config.toml
num_hidden_layers = 19
hidden_size = 160
num_attention_heads = 5
num_key_value_heads = 5
head_dim = 32
intermediate_size = 448
vocab_size = 8192
hidden_act = "swiglu"
norm = "rmsnorm"
norm_place = "pre"
norm_eps = 1e-06
positions = "rope"
rope_theta = 10000.0
rope_fraction = 1.0
qk_norm = false
attn_scale = 0.177
bias = "none"
tie_word_embeddings = false
parallel_block = false
init = "uniform"
init_std_qkv = 0.0395
init_std_o = 0.00642
init_std_up = 0.0395
init_std_down = 0.00642
optimizer = "adam_variant"
learning_rate = 0.00178
lr_mult_o = 0.758
beta1 = 0.9
lr_head = 0.00839
max_grad_norm = 1.0
warmup_steps = 399
schedule = "wsd"
decay_fraction = 0.699
decay_shape = "linear"
final_lr_fraction = 0.0
batch_tokens = 32768
max_seq_len = 512
doc_mask = true
train_tokens = 182400000
max_steps = 5567
dataset = "wikipedia_en"
Each number is 200 + 20 x the weight over its row's rms, rounded and kept within 0 to 999. Layers, rows and columns count from 0. The size before them is the row's rms in percent of the matrix's.

# layer 8 MLP gate, 448x160, rms 0.0812, rows 141-147, columns 0-159
104,215,180,203,202,194,190,201,192,228,233,183,180,200,199,174,207,178,168,171,193,165,194,154,198,205,203,209,195,244,198,208,219,211,177,207,213,172,198,176,176,205,215,218,174,165,212,181,198,167,222,232,178,192,211,176,218,225,182,170,204,201,227,174,185,235,206,202,197,185,218,159,204,199,181,212,184,212,239,224,212,194,203,201,216,250,190,198,211,198,194,231,177,214,198,169,215,200,194,206,217,183,193,227,180,219,188,157,197,225,192,217,221,197,220,224,191,207,198,221,176,190,199,230,204,190,207,186,209,208,200,173,263,187,199,197,212,255,214,205,191,186,237,183,174,198,189,216,180,213,212,208,186,201,167,198,242,198,175,181,210
094,187,218,220,196,185,214,220,202,201,199,185,218,239,215,184,197,147,189,218,191,179,192,234,197,208,189,220,213,164,160,199,205,198,199,230,177,205,220,182,188,193,190,153,195,204,176,171,217,207,190,207,216,220,194,205,178,207,186,207,214,246,176,212,200,209,194,207,216,172,127,204,200,210,189,216,230,182,200,186,176,197,170,180,209,204,213,196,199,175,239,167,216,189,204,204,220,221,171,174,201,182,220,213,213,205,187,202,191,221,227,188,216,233,194,242,263,175,193,215,201,228,205,177,191,170,234,191,193,217,187,218,196,164,184,214,196,189,184,205,196,173,220,225,226,187,215,201,191,213,202,197,204,203,178,168,191,186,172,188,223
101,178,216,190,223,182,196,200,209,177,197,186,212,191,176,208,209,212,216,198,184,165,216,155,227,213,228,197,189,208,221,199,156,166,174,217,171,182,230,206,209,194,205,185,192,179,226,198,186,225,187,213,187,201,185,198,243,185,202,153,181,214,206,193,184,170,220,207,208,191,187,223,211,201,248,192,173,187,229,219,219,196,191,206,219,206,179,197,213,183,226,195,184,243,151,166,206,180,203,204,208,213,181,209,186,219,174,210,178,235,240,189,200,187,207,189,203,186,188,218,201,208,233,188,178,199,168,203,180,232,181,175,215,199,221,227,197,213,200,215,223,172,230,206,188,228,202,215,217,220,154,215,211,207,176,201,232,223,197,166,172
095,217,215,207,175,191,171,218,185,236,186,209,230,150,164,198,194,203,191,180,174,170,164,166,215,207,250,194,213,189,198,199,236,230,198,188,221,190,196,180,187,181,231,187,209,204,210,186,201,191,208,244,203,188,185,212,206,198,213,207,173,229,201,231,175,185,222,222,184,194,174,224,217,195,176,162,205,215,211,246,175,183,153,204,215,221,180,190,193,205,215,201,219,205,191,193,180,169,193,235,201,192,190,179,194,207,179,167,196,221,177,194,200,193,184,175,244,216,191,200,242,211,191,174,209,216,210,205,227,216,222,206,200,174,191,194,202,165,217,198,184,199,203,254,197,224,188,187,193,216,207,176,196,215,228,222,180,198,182,198,193
100,182,198,198,226,195,203,184,226,200,226,178,227,140,201,177,227,211,185,203,224,204,214,199,169,231,222,224,194,212,200,204,170,218,185,188,216,175,220,175,180,196,177,210,197,214,212,219,206,174,203,195,211,219,152,184,212,235,202,219,147,207,222,202,197,204,208,225,224,181,201,209,199,205,230,212,178,216,218,220,192,186,194,166,205,214,234,206,219,221,202,220,208,235,164,159,203,178,218,227,209,182,205,190,233,220,219,207,207,180,225,184,196,215,213,184,198,185,199,160,227,190,197,170,206,188,177,188,175,223,218,193,166,209,211,225,191,200,165,204,208,177,209,223,172,191,212,194,167,168,205,159,228,185,214,194,193,233,222,209,198
102,207,206,201,220,183,174,196,186,185,199,167,226,226,171,199,229,190,214,213,176,193,227,203,207,192,205,215,192,179,203,184,185,212,226,160,191,204,214,225,201,164,186,218,218,182,248,214,198,203,190,196,207,198,178,198,220,230,169,183,200,189,195,185,220,193,187,183,170,237,248,206,190,200,205,174,190,216,195,164,217,219,204,196,200,248,222,193,191,198,200,207,220,182,158,215,218,197,192,153,191,202,190,178,222,259,199,209,183,150,210,168,239,214,172,193,237,216,215,189,160,220,196,195,228,201,177,210,198,202,182,186,170,186,182,188,204,227,200,197,232,202,214,186,215,187,193,207,189,226,187,221,214,168,218,195,199,231,199,225,193
104,225,203,187,195,192,187,209,167,213,202,181,175,181,189,233,223,223,191,205,176,180,181,219,209,184,213,227,188,243,177,222,185,199,210,222,202,231,195,231,199,206,211,222,194,182,195,185,179,217,184,213,229,224,171,204,190,177,195,194,185,180,183,196,203,207,190,217,230,191,208,201,218,211,205,212,172,196,229,250,197,175,209,220,207,203,236,210,199,200,206,194,167,219,202,208,214,195,223,205,236,210,199,210,213,227,174,198,233,193,219,241,208,234,177,211,175,183,227,198,206,184,188,176,176,177,162,196,178,229,195,217,207,239,220,170,195,188,214,192,218,221,204,181,150,185,231,194,161,167,215,164,211,212,175,213,171,180,231,168,212
# layer 8 MLP up, 448x160, rms 0.0773, rows 141-147, columns 0-159
103,239,189,207,203,194,169,173,196,218,192,191,153,196,171,182,198,190,194,180,173,198,178,199,206,213,193,215,201,163,188,209,199,181,235,208,204,210,222,189,237,233,213,219,187,178,167,209,197,222,163,219,168,200,216,155,207,207,203,195,196,204,188,191,199,184,204,196,198,166,218,189,235,191,234,222,157,212,219,193,188,215,213,184,222,150,217,165,222,185,214,177,184,185,216,186,197,209,174,209,224,208,187,195,219,210,212,188,189,196,201,180,172,226,203,201,232,208,212,198,189,228,198,230,169,182,207,156,207,243,215,194,204,159,188,191,196,175,213,195,193,225,238,163,186,180,202,166,209,176,214,208,196,182,224,235,192,216,181,190,190
097,196,199,212,197,200,173,204,221,209,181,154,194,199,167,231,161,201,199,202,234,224,199,158,196,193,190,182,214,175,198,188,211,195,198,177,190,158,200,189,212,210,191,227,192,199,212,203,247,195,210,223,160,204,216,235,210,186,183,205,210,181,209,152,227,226,212,202,196,178,181,170,179,206,184,204,176,233,229,218,190,196,186,173,207,198,193,218,221,195,209,199,235,224,200,210,203,216,195,203,221,229,241,192,200,226,147,188,206,214,193,171,198,223,191,216,214,198,187,175,224,213,193,217,193,199,207,221,215,237,223,203,212,161,169,192,135,211,217,190,199,160,223,201,185,207,173,208,208,182,180,198,221,169,217,203,195,194,197,207,225
107,206,200,183,208,201,205,192,198,186,214,205,190,191,208,205,203,188,211,208,204,178,226,164,277,189,203,226,187,197,185,206,144,186,175,214,186,186,226,176,212,184,219,190,226,158,189,193,200,230,198,204,191,200,193,214,222,184,236,179,207,203,195,207,197,196,202,190,190,166,226,172,226,215,243,177,166,187,223,237,206,187,171,223,235,195,177,218,215,203,196,200,224,239,198,204,212,207,225,207,225,195,211,224,185,195,173,230,190,199,215,197,202,207,232,202,236,167,182,213,192,223,235,207,186,208,178,196,190,212,213,158,181,203,194,238,224,213,223,195,217,202,205,190,194,213,199,200,224,202,163,189,162,218,181,198,248,203,207,188,172
098,203,175,210,193,179,146,210,185,209,210,204,206,205,198,237,202,194,189,203,190,194,223,198,181,186,221,217,176,180,186,207,215,194,240,233,200,219,214,178,192,229,188,212,177,201,184,167,214,195,227,196,210,245,173,172,205,178,193,234,224,204,176,176,162,225,198,199,180,197,225,187,196,227,204,197,230,194,188,221,175,223,186,202,169,205,225,172,195,166,191,216,202,237,230,217,180,192,169,208,201,161,197,179,240,207,184,202,193,187,148,200,171,226,195,231,246,188,183,165,195,228,233,170,196,193,237,212,200,199,215,217,183,210,182,215,188,235,201,203,167,198,194,188,216,203,189,234,186,191,206,202,183,202,205,200,200,209,201,182,180
102,212,169,220,161,196,177,192,188,184,180,204,199,185,241,216,214,170,171,195,233,176,190,199,233,239,189,219,213,231,181,226,203,206,206,194,183,193,194,178,252,215,162,232,202,155,192,240,229,202,229,188,196,188,220,213,236,191,170,189,224,191,227,173,203,207,212,189,175,180,213,184,231,180,192,212,180,209,186,207,207,219,179,223,229,192,206,199,200,213,190,208,240,196,179,190,234,183,208,204,192,210,177,220,217,191,215,220,194,197,209,195,225,185,211,214,210,198,190,236,227,202,206,165,207,231,195,179,188,167,182,192,187,256,196,206,218,194,191,192,209,220,203,203,200,215,226,212,204,222,229,186,229,215,193,234,205,201,203,193,161
097,224,150,207,230,191,198,192,205,195,216,191,191,214,211,251,207,176,177,194,224,210,192,157,196,214,208,181,217,158,188,177,204,191,209,197,180,180,200,199,193,214,182,179,163,187,189,152,241,189,227,222,204,182,200,235,204,195,214,207,211,211,190,206,202,200,204,207,167,191,172,208,232,165,190,216,216,166,161,208,194,242,210,192,228,168,188,170,178,224,221,218,195,197,197,223,215,187,231,169,190,184,202,208,224,198,174,203,199,210,180,222,216,169,218,179,202,196,206,209,242,170,182,197,207,223,198,237,215,184,186,195,194,188,203,237,198,196,209,198,210,162,178,218,222,184,187,232,213,203,206,198,221,219,194,185,252,180,193,201,205
101,213,158,202,236,217,149,195,187,220,192,222,176,175,177,188,218,222,167,194,233,190,208,229,219,192,211,225,211,233,179,216,186,197,221,166,193,218,213,204,224,201,202,224,197,173,212,160,205,203,189,165,200,213,224,206,196,189,196,172,217,224,211,202,171,166,195,244,230,228,224,166,180,218,208,204,217,210,189,207,230,195,212,201,208,185,187,217,202,163,186,197,165,192,224,228,206,199,181,211,203,174,206,204,163,240,170,226,208,191,207,207,220,172,208,217,203,208,200,223,183,188,234,194,198,186,175,221,159,241,175,198,212,206,171,211,198,172,241,223,206,184,192,214,200,206,213,186,178,194,201,177,192,203,214,205,193,206,208,203,167
# layer 8 MLP down (transposed), 448x160, rms 0.0717, rows 141-146, columns 0-159
105,226,201,197,202,227,195,203,198,204,214,202,176,186,207,177,201,185,195,219,191,206,175,187,162,221,209,206,207,167,220,205,159,186,208,195,226,225,170,183,200,213,194,163,204,189,197,186,197,212,205,203,139,189,225,212,195,183,183,172,150,187,245,235,204,188,236,186,197,202,185,206,216,202,233,216,163,220,195,232,164,218,205,199,198,157,222,204,201,200,229,185,214,181,172,169,194,207,173,241,218,179,190,175,202,197,203,185,205,188,184,192,201,213,209,204,233,195,223,182,213,175,211,212,202,174,199,201,208,248,187,223,190,180,161,173,193,165,196,176,203,206,219,202,209,210,217,175,178,200,215,217,170,168,228,230,173,206,180,191,198
097,166,212,204,198,245,186,189,205,174,232,202,225,138,247,237,193,222,192,189,198,263,206,207,249,194,203,206,220,198,203,186,225,207,238,229,224,233,174,203,226,202,191,189,227,162,226,188,190,192,178,206,214,177,208,239,186,221,209,220,186,192,201,174,171,232,219,194,161,225,218,187,188,192,210,199,198,208,175,202,189,207,196,233,215,196,205,212,212,192,194,215,197,227,206,215,219,187,189,217,194,242,173,203,211,164,196,230,208,225,199,182,195,212,214,184,177,221,208,205,218,171,193,199,212,230,189,233,167,198,208,197,192,209,206,179,208,209,172,218,213,205,206,220,174,214,190,190,210,208,180,186,202,204,237,202,192,190,189,203,212
102,205,201,197,154,267,205,207,219,216,217,200,197,201,207,178,185,175,175,240,238,219,187,232,276,183,176,197,207,173,179,214,198,191,211,168,209,195,202,185,183,195,196,221,207,218,157,190,217,197,239,200,226,194,187,207,216,235,212,220,224,200,195,219,212,227,199,198,196,188,230,189,207,197,163,182,201,213,199,191,175,214,193,219,191,201,217,214,188,222,189,197,209,170,226,216,216,202,175,257,195,191,208,173,220,164,224,199,225,198,189,215,198,246,178,188,202,201,188,181,200,220,171,210,194,189,247,199,191,204,198,206,194,201,197,184,195,188,199,193,193,194,183,194,192,181,175,174,197,184,215,227,183,202,232,187,191,162,184,197,215
099,166,233,160,183,210,219,184,210,174,198,189,213,217,209,192,199,203,196,205,209,226,246,213,220,196,192,200,206,204,188,203,234,185,216,188,207,198,208,189,211,213,213,174,224,220,166,200,183,229,205,172,218,215,188,189,226,213,227,236,209,200,209,200,222,192,171,193,195,251,195,205,194,179,213,191,220,213,139,149,194,211,216,171,192,209,216,192,172,205,179,215,186,207,220,239,170,220,203,155,202,205,185,208,185,179,216,208,197,183,212,177,181,208,207,192,192,254,188,200,156,200,234,228,205,230,220,226,182,220,186,203,219,225,221,224,174,198,177,187,200,184,167,172,193,200,194,199,199,225,183,187,226,167,207,200,206,174,200,215,187
104,193,198,228,201,152,205,201,199,227,178,206,186,233,239,218,189,189,186,209,169,211,174,199,239,210,168,196,231,188,173,236,226,201,192,190,230,216,223,212,199,171,185,204,210,184,206,194,217,214,175,220,203,205,193,209,209,204,178,185,167,225,243,223,197,203,224,194,185,192,210,224,212,186,203,220,236,165,189,181,200,221,215,194,210,223,201,223,191,223,217,214,210,199,183,222,221,238,211,213,152,178,205,183,191,220,228,172,212,184,171,192,168,207,203,187,191,235,191,207,224,204,202,188,223,222,207,237,181,147,222,191,205,183,212,134,211,175,204,194,195,199,196,212,194,236,211,231,188,203,207,206,199,197,208,201,220,214,166,198,192
097,197,189,161,221,205,228,226,217,220,216,173,248,199,212,230,204,191,222,193,223,185,224,200,198,200,188,220,225,220,235,229,211,199,179,165,180,204,228,231,172,214,221,187,207,214,185,161,200,179,182,213,191,195,206,198,173,186,167,197,198,179,160,221,221,206,215,176,187,200,187,226,227,199,200,186,193,186,236,236,174,191,203,199,194,191,185,206,243,203,183,227,172,166,209,211,223,228,203,245,212,206,178,202,179,199,197,219,196,197,180,225,182,208,214,224,227,193,232,202,244,211,208,209,208,207,186,181,190,180,232,209,204,172,195,203,195,172,222,205,211,236,199,205,225,175,235,240,214,190,210,203,186,202,162,208,221,189,194,225,195